{
  "n_layer": 8,
  "d_model": 128,
  "n_head": 4,
  "n_kv_head": 4,
  "head_dim": 32,
  "d_mlp": 512,
  "vocab_size": 8064,
  "activation": "geglu",
  "norm": "rmsnorm",
  "norm_place": "pre",
  "norm_eps": 1e-05,
  "positions": "rope",
  "rope_base": 30100.0,
  "rope_fraction": 0.75,
  "qk_norm": false,
  "attn_scale": 0.177,
  "bias": "none",
  "tie_embeddings": true,
  "parallel_block": false,
  "init": "uniform",
  "init_std_qkv": 0.0523,
  "init_std_o": 0.0649,
  "init_std_up": 0.0749,
  "init_std_down": 0.0749,
  "optimizer": "muon_variant",
  "lr": 0.0072,
  "beta1": 0.95,
  "weight_decay": 0.0,
  "lr_head": 0.00804,
  "warmup_steps": 200,
  "schedule": "wsd",
  "decay_fraction": 1.0,
  "decay_shape": "linear",
  "final_lr_fraction": 0.05,
  "batch_tokens": 16384,
  "seq_len": 1024,
  "doc_mask": true,
  "train_tokens": 98030000,
  "steps": 5984,
  "dataset": "wikipedia_en"
}
Each number is 128 + 24 x the weight over its row's rms, rounded and kept within 0 to 255. Layers, rows and columns count from 0. The size above them is the row's rms in percent of the matrix's.

# layer 3 MLP down (transposed), 512x128, rms 0.0749, rows 411-445, columns 64-127
size [103 111 100  93 100 103  95  91  91  98  89  89  99  97 117  90 102 109  99  97  98  93 101  95  98  90 114 103  92 103  98 102  97 103 109]
[[150 147 139 140 171 135 114 102 137 161 132 142 188 120 112 142 119 181  87 137 124 126 124 131 128 126 148 104 113 126  93 145 141 136 150 137 108 154 143 130 121 105 120 122 104 105 152 159 175  72 108 143 181 113 145 189 169 127  80 116 163 157 135 124]
 [125 124 168 169  91  91  79 200 151 112 111 159 145 115  96  90 118 148 119  62 103  81 118 130 149 123 102 150 141 155  96 135 116 112 150 157 106 122 150 130 156 132 147  88 102 153 141 107 118 125 107 124 105  99 131 166 108 138 117 102 102 127 130 109]
 [ 95 134 149 153 153 115  86 188 118 137 133 102 122 151 103 149 125 146 137  93 109 142 153 116  87 139 112 108  88 132 164 122 128 123 160 106 102 139 126 138 142 159  80 125 123 130 143 109  83 115 133 124 133 111  71 130 125 177 151 120 138 109 118 144]
 [165 115 102 118 133 141  86 121 116 101 105 138 123 160 163 120 133 106 111 116 125 123 132 113 154 141 134 109 112 160 162 126 163 105  96 136 116 133 136 115 127 120 142 122  81 111 178 163 158 104 126 107 132 109 154 111 140 129  89 135 135 113 114 114]
 [135 136 128 134 127  91 134 142 124 117 106 134  90 113  71 131 122 126 134 124 101 112 135 162 115 162 123 141  81 185 103 110 113 153 119 139 128 102 131 125 100 104 134 181 108  93 103  95 132 144 175 113  88 100 113 140 146  83 145 115 176 127 149 126]
 [ 88 132 173 113 138 127 173 150 139 111 157 145 164 132 140 149 116 125 122 155 106 111 143 122 103 152 100 135 115 145  85 113  55 123 121  84 156 163 132 165 151 132 115 100 118 148 152 115 107 163 151 147 144 144 128 130 155 107 152  97 183 137  82 119]
 [134 132 112 139  89 123 127 125 126  92 150 135 117 115 127 144 113  86 115 131 149 122 128 124 150 143 190 141  92 143  89 117 138 122  66 166 111  99 142 114 161 113 156 129 121 145 151 133 108 137 108 112 119 167 144 122 135 146 103 140 126 123 172 130]
 [173 116 103 157 101 106 110  99 126 111  99  94 122 117 149 144  87 142 164 110  63 117 116 126 142 153 131  87 116 133 125 160 142 119 141 122 118 116 151 104 126 129 103 130 117  95 134 137 160 146 133 157 131 104 155 115 138 142 120 137 149 137 139 129]
 [135 141 114  92 131 124 172 143 156 108 136 120 146  95 129 144 126 131 127 147 109 137 163 132 109 104  68 130 111 116 144 168 120 162 167 111 118 106 125 143  88 134 121 119 114 102 134  83 138  96 143 129 167 156  96 143 151 162 156 155 158 133  87 132]
 [162 112 152 163 144 100 132 128 116  97 143 160 117 109 133 114 130 132 130  67 171 132 120 128  71 114 110 108 106  76 111 135 111 130 106 116  85 148 118 126 169 112 119 169 148 120 127 110 105 115 135 119 187 188 106 131 134 152  80 154 160 150 104 160]
 [164 135 126 128 151 147 107 133 104 127 113 120 196  98 137 120 118 154 141 132 153  95 103 135 150 133 144 115 161 134 124 131 132 162 106 109 151 112 130 153 113 103 117 142 112 138 164 101 142 163  90 117 147 148 197 156 109 118 137 130 151 148 106 105]
 [128 124  86 136  96 133 125 153 141  70 132  98 105 112 159 103  98 162  97 148 127  65 155 111 121 101 133  80 145 160 168 146 113 157 129 119 137  95 155 128 155 136 160 145 143 139 187 127 125 156 159 141 113 131 140 100 126 139 153 130 131 120  88 170]
 [118 124 126 130 121 129 121 120 130  72 164 111  89 117 103 114 105  92 150 113  80 141 126 128 140  98  94 186 138 121 162 127 116 101 124 141 136 131 132 106 108 108 115 149 110  82 100 132 132 133 134 165 114 143 141 152 133 110  87 144 124 113  98 136]
 [ 83  96 113 116 154 128 168 118 139 157 104 120  88 122 120 128 148 146  97 161 160 136 141 115 102 152 164 141  89 108 125 100 149 129 121 135 170 134 157 142 123 100 159 123 141 121 150 139 121 120  87 166 129 117 136 160 149 135 156 165 123 130 105 120]
 [135 152 114 125 177 160 148 145 161 135 127 100 120  99 139 130 127 151 127  95 141 142  99 119 132 104 164 129 105 105  99 149  98  80 191 194 194 124 151 161 128 159  96 156 163 112 123 151  95 142 128 137 122 168 148 130 143 105 117 132  90 117 136 146]
 [118 113 110  96 123 119 115 116  97 115 137 113 122 100 168 159 132 134 100 118 129 133 139  98  89  87 133 128 123 111 127 138 140  93 152 153 137  89 137 111 117 145 175 139 120  82 164 147 161 143  97  97  91 136  89 140 114 171 107 133 106 134 130 138]
 [114  94 144 113 118  78 145 129  87  86 127  76 117 149 153 136 105 156 133 103 117 134 120 109 156 125 141  99 119 164 100 117 128 123 116 140 168  92 126 125 128 106  94 151 106 126 123 117 126 142 131 145 184 107 200 126 172  96 114 158 120 120 125 130]
 [125 136 152 126 134 124 120 150  98  74 127 122 118 124 138 103 122 118 151 110 120 111 150 108 156  95  83 115 137  92 141  76 119 103 160 135 116 141 129 177 147 117 114  95 160 130 119 129 109 120 126 101 158 118 164 120 146 125 129 133  87 116 137  55]
 [114 127 101 119 163 130  99 113 125 144 113 109 126 157 160  95 148 106 154 110 116 122 146 118 146 141 120 146  72  69 130 124 142 191  91 155 106 107 115 136 166 128 117 132 144 178 162 151 131 166 116 125 126 154 150 157  88  91 129 149 127 161 130 161]
 [145 129 139 126 142 189 115 174 154 114 118 161 126 127 125 114 119 109 141 137 104 108 129 118 133 122 168 106 149 145 149 117 131 127  97 126 154 109 110 134 124 107 153 143 129 101 136 154 133 120 103  72 117 112 145  97 122  91 145 124  97  78 104  94]
 [111 126 114  79 136 136 109  97 155 143 105 113 107 139 107 175  87 140 133 137 135 129  94 165 145 151 123 123 110 165 144 121 111 135 118 193 112 100 112 122 136 181 114 139 125 138 139 129 123 189 133 125 143 154 151  87 116 134 134 120 105 156 108 145]
 [143 140 150  84 144 141 119  90 159  99 118  70 118 114 151 106  86 148 122  86 103 133 143 100 145  95 110 130 111 109 100  95 137 151 136 110 139 123 105 143 129 127 152 114 141 119 166 160 173 114  99 143 104 112 125 115  98  99 141 150 106 126 117  94]
 [136 152 104 148 115 141 138 168 129 121  51  82 132 124 160 100 141 135 111 177 174 119 134 139 146 157 135 160 129 132 104 125 106 150 135 125 128 150 164 151 111 120 128 106 126 147 154  94 133 123 140 118 172 114 100 102  88 111 158 141 156 141 140 145]
 [ 96 115 131 133 130 125 134 169 101 154 121 115 108 115 104 109 100 144 123 105 100  94 155 132 142 150 118  99 121 139 122 135 132 144 142 166 148 135 138 153 142 104 105 130 155 148 187 121  98 172  90 149 116 102 141  85  86 165 118  94 108 117  98 135]
 [102 130 165 107 126 112 140  98 104 145 104 140 144 155 110 122 145 135 135  98 106 139  81  98 139  74 138 140 119 103 137 128 107 145 154 127 164 184 122 142 190 147 125 106 118 153 105 130 104 122 169 139 127 119 121 166 133 176 118 102 135 147 106 144]
 [139 160  89 135 115 157 119 119 159 119 199 133 131 112 114 149  99 135 145 135 146 103 173 151 161 142 144 119 120 101 121 113 118 123 112 131 122  79 128 105 131 115 149 135 144 126 129 143 182 122  93 103  99 121 143 114 134 144 118 113 130 152 118 108]
 [148 109 129 158 119 119 116  72 136 146 108 117 129 104 157 139 114 189 137 101 164 158 141 126 117 102 128 165 136 147 121  48  84 160 120 136 140 148  83 165  92  77 120 127 128 107 129 129 116 126 113  94 133 130 135 128  80 163 190 148 150 156 116 131]
 [153 107 123 102 140 104 122 132 155 132 137  96 161 146 128  99 108 100 157 150 126  85 139 145  93 159  76 135 132 157 109 169 122 126 160  83 133 169 140 110  90 175 121 141 104 109 102 134 111 112 129 116 138 156 140 156 141 138 133 143 125 151 122 148]
 [142 143 139 125 157  96 108 127  93 124 148 104 118 123 136 145 127 170  91 121 151 150 128 105 157 101  88  68  93 161 123 153 130  77 144 137  79 153 166 113 164 104  97 120 165 113 166 165 102 139 122 136 135 107 132 149 115 172 126 134 130 124 129 114]
 [157 100 141 115 103 127 119 134 162 132 123 123 112 112 128  89 145 124 123 115  94 112 138 157 108 103 122 193 113 117 156 162 101 125 146 108 128 125 117 142 103 144 110 136  95 121  86 126 154 124 122 108  88 141 110 129 128  80 139 144 146 144 120 167]
 [128 136 156 124 116 117 167 108 108 104 173 142 105 136  85 150 142 117 118 119 127 107  81 153  75 115 144  96 134 118 120 173 113  99 113 179 135 126  98 120 172 170 140 106  97 163  83 170 130 136 151 176 165 151 110 120 106  98 114  87 150 143 148 108]
 [ 75 180 132 180 116 130 104 156 135 162 133 147 147 139 132 100 125 135 162 102 133 124 113  80 107 162 128 133 118 122 105 100  97 141 131 114 139 158 118 137 153 115 107  95 140 130 133 144  96 143 157 155 131 142 156 128 130 112 133 120 109 153 149 161]
 [109 133 135  57 124 143 152 127 171 112 107 129 140 121 170 106 129 126  60 122 108 145 106 121 148  82  94 121 145 145 104 123 160 108 136 109 119 137 138 135 129 100 108  85 125 151 105 112 115 131 132 115 141  98 133 150 127 109 122 138 188 134 135 140]
 [146 108 166 135 102 115 117 156 121 101 131 138 145  84 103 124 133 143 120 136 134 170 155 113 144 160 138 152 132 157 101 119 145 135 153 119 171 108 123 110 150 126  91 105  94 151 157 132 118 117 114 150  96 111 133 130 132 129 140 131  86 109 125 135]
 [127 132 181 132 148 127 130 120 130 116 113 107 152 112 128  83  81 132 113 161 106  89 144 132 132 130 133  91 139 143 113 113 172 154 159 112  89 111 158 128 114 144 122 143 104  98 164 144 178 116  93 141 142 138 109 124 119 128 108 162 119 106 117 100]]
# layer 3 MLP gate, 512x128, rms 0.0748, rows 412-446, columns 64-127
size [103 101  94 100 110 100  93 105  95  80  89  99  93  98  94 114  96 100  97 104 102 103  97  91  94 114 105  89 106 106  89 104  92 114 103]
[[149 119 148 157 122 130 113 127 120 108 111 101 109 124 126  81 123 124 146  83 152 108 143 132 147 130 157 130 141 139 142 103 131  81 143 110  98 135 182 169 129 132 118  98 107 129 123  95 120 154 115 129 137  99 116  80 127 120  68 126 147 144 106  92]
 [143 115 114 145 122 109 144 155 156  61  71 154 153 142 151  86 145 151 128 124 147 128 127  70 155 116  81 142 164 115 137 123 107 123 114 139 144 157 112 106  99 128 145 133 128 133 170 164 146 131 117 135 148 108 123 129 151 118  93 124 127  98 132 115]
 [107 111 126 143  78 101 188 112 175 145 161 131 140  90 107 114 136 153 138 101 155 111 125  95  72 134 113 113 150 122 140 129 122 120 141 102 141 123 150  94 138 127 126 124 164 141 103 136  86 141  93 162 143 114 110 120 129 167 185 112 153 139 153 106]
 [ 98  94 141 140 138 127 150 140 132 130 157 110 166 148 147 120 146 138 126 144 134 122 113 122 109  91 105 111 152 117 138  89  85 114 125  96 123 133 128 138 135 121 135 111 115 152 148 129 135 137  95 135 144  81 150 132 135 174 122 163 132 156 134 119]
 [172 175 166 109 172 148 149 128 153  90 149 144 179 132  95 143 121 117 160 119 129 122 153 146  65 162  95 132 128 152 132 104 118 135 122  88 101 145 140 117 136 129 121 115 134 126  92 153 117 122 150 105 111 140 121  97 113  81 103 176  95 182 132 172]
 [170 159  97 120 134 152 132 109 132 102 101 134 106 112 172 140 116  81 138 149 141 128 110 135 155 123 136 106 124 150 105 110 125 126  97 133  97  86 105 103 157 144 159 126 167 152 102 124 117 137 120 109 107 179 110 121 120 122 139 160 157 153 117 127]
 [122 114 153 105 137 169 184 129 107 141 155 149 142 120  95 122 152 138 121 167 158  97 118 121 104 132 140 124 185 109 140 120  80 116 182 152 157 127 125 140 144 166 160 139 160 174 138 133 153 119 131  89 107 111  97 105 127 150 167 116  85 120 133 124]
 [148 132 130 123 147 103 106  95 133 165 142  87 164 137 120 130 126 113 157 147 108  81 112 106 142 147 122 114  92 131 139 127 156  92 138 112 139 131 146  90 148 104 156 142 132 128  94 101 127 109 142 137 115 154 119  86 131 126 143 112 135 119 177 141]
 [159 148 134 119 127 111 124 105 117 118 121 166 158 112 114 120 101 124 160  57 154 146 133 123 132 124 145 137  95  94 136 146 112 157  72 140 124 149 108 114 151 141 128 133 124 151 115 127 115  86 124  98 150 144  85 105 130 151  90 130 160 130  92 172]
 [ 84 133 160 172  80 147 118 120 173 175 164 127 112  65 137 158 103 112 114 118 139 111  96 141 122  90 147  97 120 139 145 125 143 124 110 179  93 154 122 133 162  82 116 146 124 122  68 124  72 139 124 128 146 101 112 134  86 145 140 132 172 114 127 130]
 [ 96 116 128 138 169 144 143 141 163 108 135  85 156 129 191  77  89 143 159 129 154  77 119 100 133 136 135  84 110 178 163 132 119  90 138 110 133 115 115  75 176 156 152 133 157 135 132 121 124 135 193 136 119  91 137 129 117 145 130 103 126 145 153 160]
 [126 170 134 110 148 134 133 149 116  78 106 136 104 168 128 133  99 132 183 113 116 156 155 112 116 152 108 155 153  93 126 157 172 115 125 171 107  87 122 177 102 104 139 138  95 119 120 143 126 132 111 144 112 110 122 131 121 131 149 126 119 129 155 124]
 [ 89 122 105 110 170 142 145 104 121 159 125 112 119 135 113 105 113 138 110 140 167 117 133 121 102 163 160 142  97 118 117  78 140 138  97 125 120 121 147 134 104  99 129 155 113  96 113 107 134 126  87 165 143 133 124 143 117 144 131 142 158 122 108 154]
 [101 141 142 140  98 153 132 121 117 125 127 151 106 145 115 173 154 135 166 121 146 134 140 158 110 147 136  69  96 162 139 120 147 132  79  93  84 127 106 115  95 110 147 129 125 169 171 112 176 116 140 124 168 118  99  91 103 191 151 131 114  87 181 127]
 [135 108 174  86 128 122 104 111 116 147 136 135 138  94  80 140 106 122 149 137 117 127 106 126 114 153 139 120 156 142 136 109 118 138  98 134 157 146 103 156 141 115 123 116 130 168 132 153 128 109 154 113 133 137 172 111 162  75 114 106 117 127 112 115]
 [116 176 106 100 111 136 155 154 118 144 145 145 146 128 137 113 123 117 190 140 154 119 111 111 117 124 116 124  77 136 136 126 136 125  81 132 110 140 108 138 157 116 104 135 178 168 143 141 123 128  52 108 132 133 137 138 119 149 126  93 107 168 123  76]
 [127 148 121 167 125 147 102 123 103 109 153 172 126 128 160 162 140 131 108 138 110 104 130  93 197 109 134 149  93 125 142 100 147  64 125 113 103 137 118 112 149 118 154  97 149 113 145 119 120 131 114 111 117 118 127 101 113 104 151 112 108 126 160  62]
 [139 123  87 106  99 162 109 152 103 139 129  98 104  98 158 137 120  80 118 147 154 135 159 138 125 130 118 115 136 139 129 147 156 130 123 156 130 128 138  79 176 137 134 130 124 106 126 125  83 131 144 114 144 142  78  95 146 115 128 127 114 118 143 114]
 [133 126 124 124 149 175 128 161 148 140 145 176 114 102 128  97 127 120 138 121 106 129 120 116 120 116 172 138 140 161 134 110 128 130  81 147 154 114 139 130 122 137 148 171 129 107 134 148 116 151  94  98 114  85 138 101 115  99 160  87 175 123 125 120]
 [102 124 108  62 134 132 170 140 161 145 154 119 102 147 106 155 111 109 137 158 103 117  72 130 128 162 146  82 107 147 115 115 169 129 135 134 131 103 117 152 173 167 142 148 139 131 112 125 123 154 153 131 129 168 111  79 125 147 176 133  95 132 123 138]
 [134 149 105 124 105  88  79 129 137 104 101 132  98 127 123 122 112  87 136 175 135 111 131 145 177 134  75 130 149 167 140 121 158 156 162 118 134 144 145  81 154 105 143 111 105 116 114 114 164  90 115 112 123 131 142 147 127 158 174 114 141 141 139 124]
 [131 115 128 117 172 145 154 122 121 143 161 133 104 164 130 137 135 126 169 134  77 151 121  97 140 133 138  94 145 110 140  82 148 105 135 120 143 129  79 128 156 135 131 115 134 119  77 193  97 125 134 121  94 121 161 150 138 139 157  91  88 108 116  92]
 [167 143 141 130 134 143 141 149 129 129 127 131 128  85 163 152 128 130 112 129 139 157 125  94 137 154  93 182 140 132 124 107 109 116 105  88 109 112 115 137 119 133 123 124 130 119  95 119 137 105 169  91 183 100 152 147 135 109 118 164 116 127 165 168]
 [ 97 154 113 114 102 141 155 105 104 133 110 158 119 135 141 142 155 132 103  93 110 174  94  80 154 103 123 141  92 121 144 144 137 102 113 127 111 173 123 150 182 134 115 142 100 143  83 150 131 126 161 164 118 109 130 123 124 147 115  97 140 125 100 127]
 [143 115 152 126 156 188 119 165 125 102 134 128 118 149 107  77 109 123 130 132 212 114 131 140 121 102 111 125 125 124 111 142 147 134 140 120 159  72 104 142  98  92 150 135 117  95 152 144 151 133 124 128 137 146 175 125 122 112 154 107 124 153 142 155]
 [138 138 168 119 157 134 119  89 155 138  93 142 164 134 124 131  89 114 128 150 110 152 113 117 198 125 103 105 128 158 101 117 127 123 114 106 140  96 105 115 147 142 172 105 133 121 112 102 154  94 146 147 110 125 151 126 107 133  93 133 125 128  98 164]
 [168 104 144 129 143 120 118 144 154 144  91 132 125 138 119 108 100 111 190 114 138  95 122 156 124 135 117 120 148 191 114 155 128  92 161  74 107 118 144 147  97 159 120 142  86 140 106 148  92 152 136 160 123 151 142 127 130 136  99 115 143 130  76  97]
 [125 134  68 130 128 113 111 126  99 119 136 116 105 122 181  98 148  91 134 146 117 143 132 142 145 142 153 155 130 129 157 130 125 158 147 116 106 103 111 185 154 136 182 166 127  81 111 140 124  98 170 101 148 121 158 156 136 110 151 100 129 134 127 134]
 [156 161 155 179 136 149 132 109 121 142 102 137 104  57 115 149 116 140 144  80  85 143 117 143 155 123 109 125 155 110 113 124 154  98 114 145 154 135 125 153 154 138 101 136 149 128 131 140 153  77 104 131 129 142 123 143 145  77 104 150 101  90 122 144]
 [144 152 165 107 133 127 114 139 144 134 143 169 130 142 139 114  68  97 166 104 143 127 121 163 101 135 142 124 171 126 144 120 127 146 124 110 119 118 125  87 128 101 205  99 135 180 106 106 130  91 124 149 143 158 145 144 142  78 172 133 119 149 141 151]
 [175  97 116  37 138 147 153 141 122 140 141 109 154 150 127 154 147 170  68 167 155  91 126 182 114 118 106 128 112 152 117 156 152 106 108 161 122 134 148 127 116 149 130 118 157 128 125 139 115 152  86  95 115 115 108 125 112 157 150 116 149 137 128  79]
 [121 148 122  92  98 143 160 122 177  92 147 139 148 109 172 118 116 126 104  75 133 133  78 135 125  80 116 111 121 133 108 102 171 143 123  94 124 113 121 112 124 119 135 112 110 153 128 108  78 133 134 113 108 100 123 110 148 113 133 150 173 140 106 165]
 [119 110 150 130 108 114 135 123 114 115 159  84 158  97 153 109  99 124 145 138 130 135 142 144 113 134 113 125 133 122  72 137 134 125 142 116 164 124 122 105 132  95 119 114 118 151 178 147 111 127 132 139 102 123 144 122 116 161 165 142  93  97 121 154]
 [110 109 155 115 103 146 157 132 103 129 148 113 153 128 130 112 152 151 137 102 113 131 138  82 135 148 112  99 136 110 155 100 136 102 123 125 103 151 129  60 132 120 120 126 112 158 155 185 126 146  88 142 191 139  98  96 194 113 142 155 156  98 122 149]
 [191 132 152 103 143 139 159 172 146 145 126 128 133 122  70 159 154  95 132 165 159 147 177 161 150 128 118 105 116 132 120 145 125 100 136  94 121 153 149 174 147 145 120 171 149 135 125 113 144 188 141 108 102  97  93 164 167 118 124 120 133 144 158 106]]
# layer 3 MLP up, 512x128, rms 0.0751, rows 412-446, columns 64-127
size [111  98  96  95 111  99  90  97  92  94  90  98  89 120  93 124 123  95  89  96  90  95  97  91  94 113 102  96 115  98  93  94  98 116 111]
[[115 153 172 178 167 100 108 124 130 122 161 172 137 117  97 162  96 120 148 121  93 140 104 126 173 181 131 136 159 135  84 163 147 107 172 104 115 114 157 139 102 122 102 123 133  88 148 103 141 160 114 115 136 156 181 160 124  97 156 130 145 139 107 149]
 [145  87 147 150 138 137 161 133 120 140  95  96 105 143 130 153 111 161 131  91 111 131 113 115  72 133 160 110 126 165 110 123 162 140 125 145 102 119 105 122 148 144 129 163 138 115 112 160 110 170 148 118 113 164 101 113 130 181 140 117 118 106  84 119]
 [ 93  87 153 135  84 133 148 155 148 109 123 154 130 110  89  85 136 111 162 184 135 147 125 157  96 112 127 160 160  92 107 156 138 136 133 120 171  94 141  90 141 121 123 124 150 116  87  97 151 116 183 123 132 137 118 117 126 117 142 105 123  99 145 133]
 [156 132 100 146 149 125 105 116 107  86 143  99 114 131 138 142 126 111 121 131 126 139 122 154 134  97  96 151 157 121 137 142 122 119  98 151 138 108 146 132 123 105 110 124 113 151  78 127 148 134  84 138 124 122 148 145 128 109 118 163 126 119  96 160]
 [ 69 112 125  87 132 132 150 117 159 152 129 116  99 146 140 122 126 153  93 127 145 111 105 129 131 118 141 107 118 125 125 123 165 120 143 137 116 116 156 126 144 144 113 139 102 149 184 122  57 138 135 158 105 115 122 154 145 163 115  61 124  80 100 160]
 [100  78 175 169 113 130 131 154 168  99 128 169 161 119 111 139 109 154 117 134 117 121 147 110 108 101 127 105 121 103 167 126 155  75 135 126 123 127 109  97 137 111  99 140 103 131 139 173 111 156  83 154  77  90  95  65 152 155 169 144 138 114 172 119]
 [128 141 120 147 157 121 161 184 116 126 138 191 130 119 108 135 219 122 115 151 145 165 133 150  79 106 155 166 142  97 129  87 136 110 130 120 112 117 133 134 123 140  87 116 131 166 118 108  98  96 105 131 132 114 116 111 134 141 116 139 129 124 107 120]
 [168 108 153 134 126 121 143  93 130 179 117 165 142 158 143 107 104 100 141 113 148 141  78 148 130 112 137 150 139 155 145  92 157 123 108 148 135 132 132 109 143 122 103 105 103 151 147 133 110 140 137 136 106 101 135 111 131 142  99 143 117 106 146  98]
 [118 169 103 108 123 160 138 140 145 176 112 128  83 154  74 110 100 140 137 190 115 139 124 125 175 103  95 136 143 106 117 121 133  99 171 142 158 142 126 107  87 143 142 120 150 128 152 126 140 158  98 113 125  84 175 114 181 139 127 127 121 137 112  99]
 [115 116 100 152 139  90 121 115 148 122 135 146  52 146 110 120 134 116 115  99 102 160 163  97 109 130 113 135  98 146 111 102 155  99 155 141 122 182 125  97 156 134 153 159 121 156  96 155 112 101 151 110  73  87  72 101 155 133 110 138 127 119 134 153]
 [151 108 150 124 165 105 114 142 146 168 109 100 108 115  66 143 151 106 137 143 109 170 137 126 154 124 182 154 112  94 111 125 149  97 119 132 128 175 115 148 137  87 144 113  99 146 119 105 119 125 120 135 138 112 107 134 121 152  78 151 131 135 140  78]
 [122 163  88 114 119  98 110 104 143  98  90 102  80 159 127 103 145  87 135  93  97 134 152  96 112 141 120 111 145 119  95 119 126 122 114 173 123 152  80  85 110 162  82 134 100 129 146 134 110  90 144 128 122 145  95 150 145 127 161 140  99 122 156 100]
 [174 124 149 122 117  99 127 117 100 119 108 129 133 130  82 163 129 140 121 117 103 116 126 162 138 106 123 128 112 136 115 148 130 111 117 147 126 136 104 157 123 143 129  70 132 124 137 131 114 139 154 105 138 151 113 140 120 110 106 135 101 123 102  79]
 [160 187 122  84 125 176 134 114 125  84 139 125  96 120 126 136 123 134  92 116 137 131 110 120 151 130 114 145 111 101 104  94  81  67 149 109 150 110 154 164 103 150 109 135 158 108 128 159 163 131 107 110 138 154 147 105 120 113 142 149 140 113 145 151]
 [ 86 144 121 164 154 136 125 159 150 166 129 110 131 156 153 105 104 118 141 133 158 163 124 140 152 147 113 123 199 124 119 131 127 149 100 126 148 148  89 160 111 125 107 120 161 152 105 125 107 158 141 101 142 156 141 111 160  91 161 117 158 160 110 110]
 [149 134 102 124 121 138 157 131 104 147 128  91 120 136 126 123 141 106 168 136 152 121 120 120 131 142 110 151  78 129 117 122 172 169  88 144 129 113 115  75 126 147  99 131 123 143 144 135 109  95 129 106 144 133 105 101 129 152 112 107  86 146 110 105]
 [136 120 143 121 127 152 139 168 101  96 100 133 135 106 126  92 160 129 155 134 122 164 109 148 134 130  78 115 138  79 165 127 121 155 168 130 162 127 104 209 101 123 166 133 140 166  81 148 143 128 138 121 163 139 124 140 143 125 149 134 128 129 120 103]
 [120 143 175  93 152 113 169  98 128 130 111 136 112 128 127 162 107 130 140 125 109  87 122  94 141 124 151 108 151 114 113 141 103  73 152 112 155 128 123 132  71  94 152 112 158 133 100 116 137 121 142 148 139  96 128 139  99 166 139 134 139 104  84  98]
 [147 125 140 118 118 107 141 100 110 129 128 101 148 158 127 134 113 122 164 162 146 103 160 106 156 134  61  96 154 105 104 132 130 109 143 117  84 176 129 137 114 105 101 112 113 141 131  92 138  85 100 165 128 168 112 129 124 113 124 177  73 105 111 136]
 [111 114 133 148 122  82 125 157 142 134 167 134 153 112 133 116 157 146 143 147 117 155 133 117 142 138  93  85 108 128 130  93 164 114 107 139 109 174 127 139 116  95 113 104 118 125 146 126 127  88 115  98 142  72  89 153 137  95 134 151 161 112 160 147]
 [129 139  92 101 155 157 179 163 172 113 145 119 151  88 166 148 156 100 130 149 166 152 105 117  92 144 139 138 103 135 141 177 139 116 109 114 141 179 143 116 148 174 126 128 121 170 100 143 183  88 129 138 133 112 154 160 108 111 114 118 148 106 122 170]
 [142 121 153 106 134 105 147  95 152 124 147 165 160 181 116 179 108 108 134  89  80 135 115 119 140  89 129 108 135 121 162 140 123 120 135 110 119  99 110 155 136 137  84 152 149 126  97 162 141 128 122 122  81 134 177 145  96 148 142 106 158 127 127 122]
 [174 127 112 107 136 154  99 128 131 129 121 131 164 151 135 132 162 128 147 139 115 165 122 130 142 106 108 149 119 116 106 128 152 152 114  88 116 117 105 116 111 136 158  91 128 120  93 136 166 135 133 120 132 149 131 144 166  93 133 173 128 171 180 148]
 [132 136  84 158 113 150 109 150 159 133 148 132 122 100 154 115 130 118 126 157 122 137 191 134 110 162 105 121 118 168 137 104 150  78 102 142 103  93 128 110  74 103 113 173 128 114 124  92 143 113  92 142 135 135 115  95 142  76 128 152 102 102 159 128]
 [130 110 105 161 137 132 115 143 127 149  77 136 126 135 120 133 177  92 124 117 138 126 106 148 112 123 127 134 121 154 163  78 111 124 111 114 172 139  78 119 116 129  76 162  84 142 134 163 127 109 131 171 172 129 127 129 118 143 128 116 133 131 132  75]
 [111 159 110 159 137 128 146 136 131 117 150 149 151 108 113 114 117 163 115 156 135 174 140 131 150 122 146 134 132 127 153  91 140 202 106 142 127 119 102 108 128 125 145 109 122 100 140 166 135 121 100  96 177 140 108 148  99 126 140 139 130 142 132 125]
 [ 72 137 113 131 123  77 127 129 136 118 148  88 134 129 148 113 113 103 144 144 133 144 119 117 128 106 118 116  93 134 116 161  94 127 117 153 132 166 136 127 153 151 117  92 172 190 144  91 137 140  83  82 153 108 125 125 156 100 146 173 108 214 141 159]
 [132 108 127 135  99 151 159 147 179 148  84 135 138 124 108 116 137 105 159 149 119  88 161 143 116 146 170 176 127  87 117  90 130 190  98 106 183 105 101 125  91 118 148 126  98 150  99 113 160 138 133 142 141 170 134  82 161 103 159 162  93 134 138 123]
 [144 133 124  76 100 120 149 128 126 123 133 141 145 178 141 105 120  85 102 105 116 104 152 140 130  73 114 156 140 142 155 153 115 148 110  99 118 165 125  78 101 145 128  85  91 113 128 126 119 139 124 128 127 132 130 116 124 163 126  94 148 195 126 135]
 [184  91 157 129 112  76 116 189 136 166 111  83 140 143 125 157 136 172 143 136  91 124 108 106 131 186 136 123 101 122 114 123 118 136 163  95 133 163 138 102 138 132 131 154 128 128 144 114  99 135 130 169 114 122 100  91 167 128 173 146 140 164 125 143]
 [118 135 118 118  83 108 110 165 155 167 147 113 147 168 132 127 109 144 121 125 154 121 128 120 115 158 115 124 113 116 178 167 102 146 106 143 138 162 112  96 163 158 128  91 158  92 133  91  97 165 106 182 135  98 125 163 122 130 145 130 119 157 132 133]
 [154 124 130 142 156 151  99 136  82 151 153 134  94  85 111 155 131 105 153 130 133 125 128 166 153 127 144 108 140 135 127 145  94 123  84 150  92  92 146 111 111 115 122 193 138 138 184 139 127 129 149 125 130 141 146 120 118 135 137 127  84 146 144 110]
 [119 137 122 124 123 117 132 142 122  81 134 150 136  67 144 141 121 101 135 139 109 129 144 150  80 119 153 155 109 118 158 128 127  82 129 113 138 124 169 130 112  94 113  76 110 129 145 130 143 123  95 115 103 121 152 129  84 122 155 131 155 151  95 136]
 [103 128 152 111 160  99 129 126 133 156 139 133 156 151 118 121 128 139 105 137 136 119 141 117  68 101 134 134 114 143 138 160 149 148 126 114 141 133 120 161 129 165 128 126 182  98 114 157 131 101 147 149 146 140 164 113  92 127 166 132 117 131 115  49]
 [112 139 107 151  96 151 152 127 125 172 119 133 127  80 115 107 102 121 143 103 124 177 104 184 130 124 151 115 121 176 174 168 143  94 113 140 100 100 114 145 109  93 153 126 121 127 133 143 144 120 129 148 126 170  74 127 144 130  90 113 148 124 105 156]]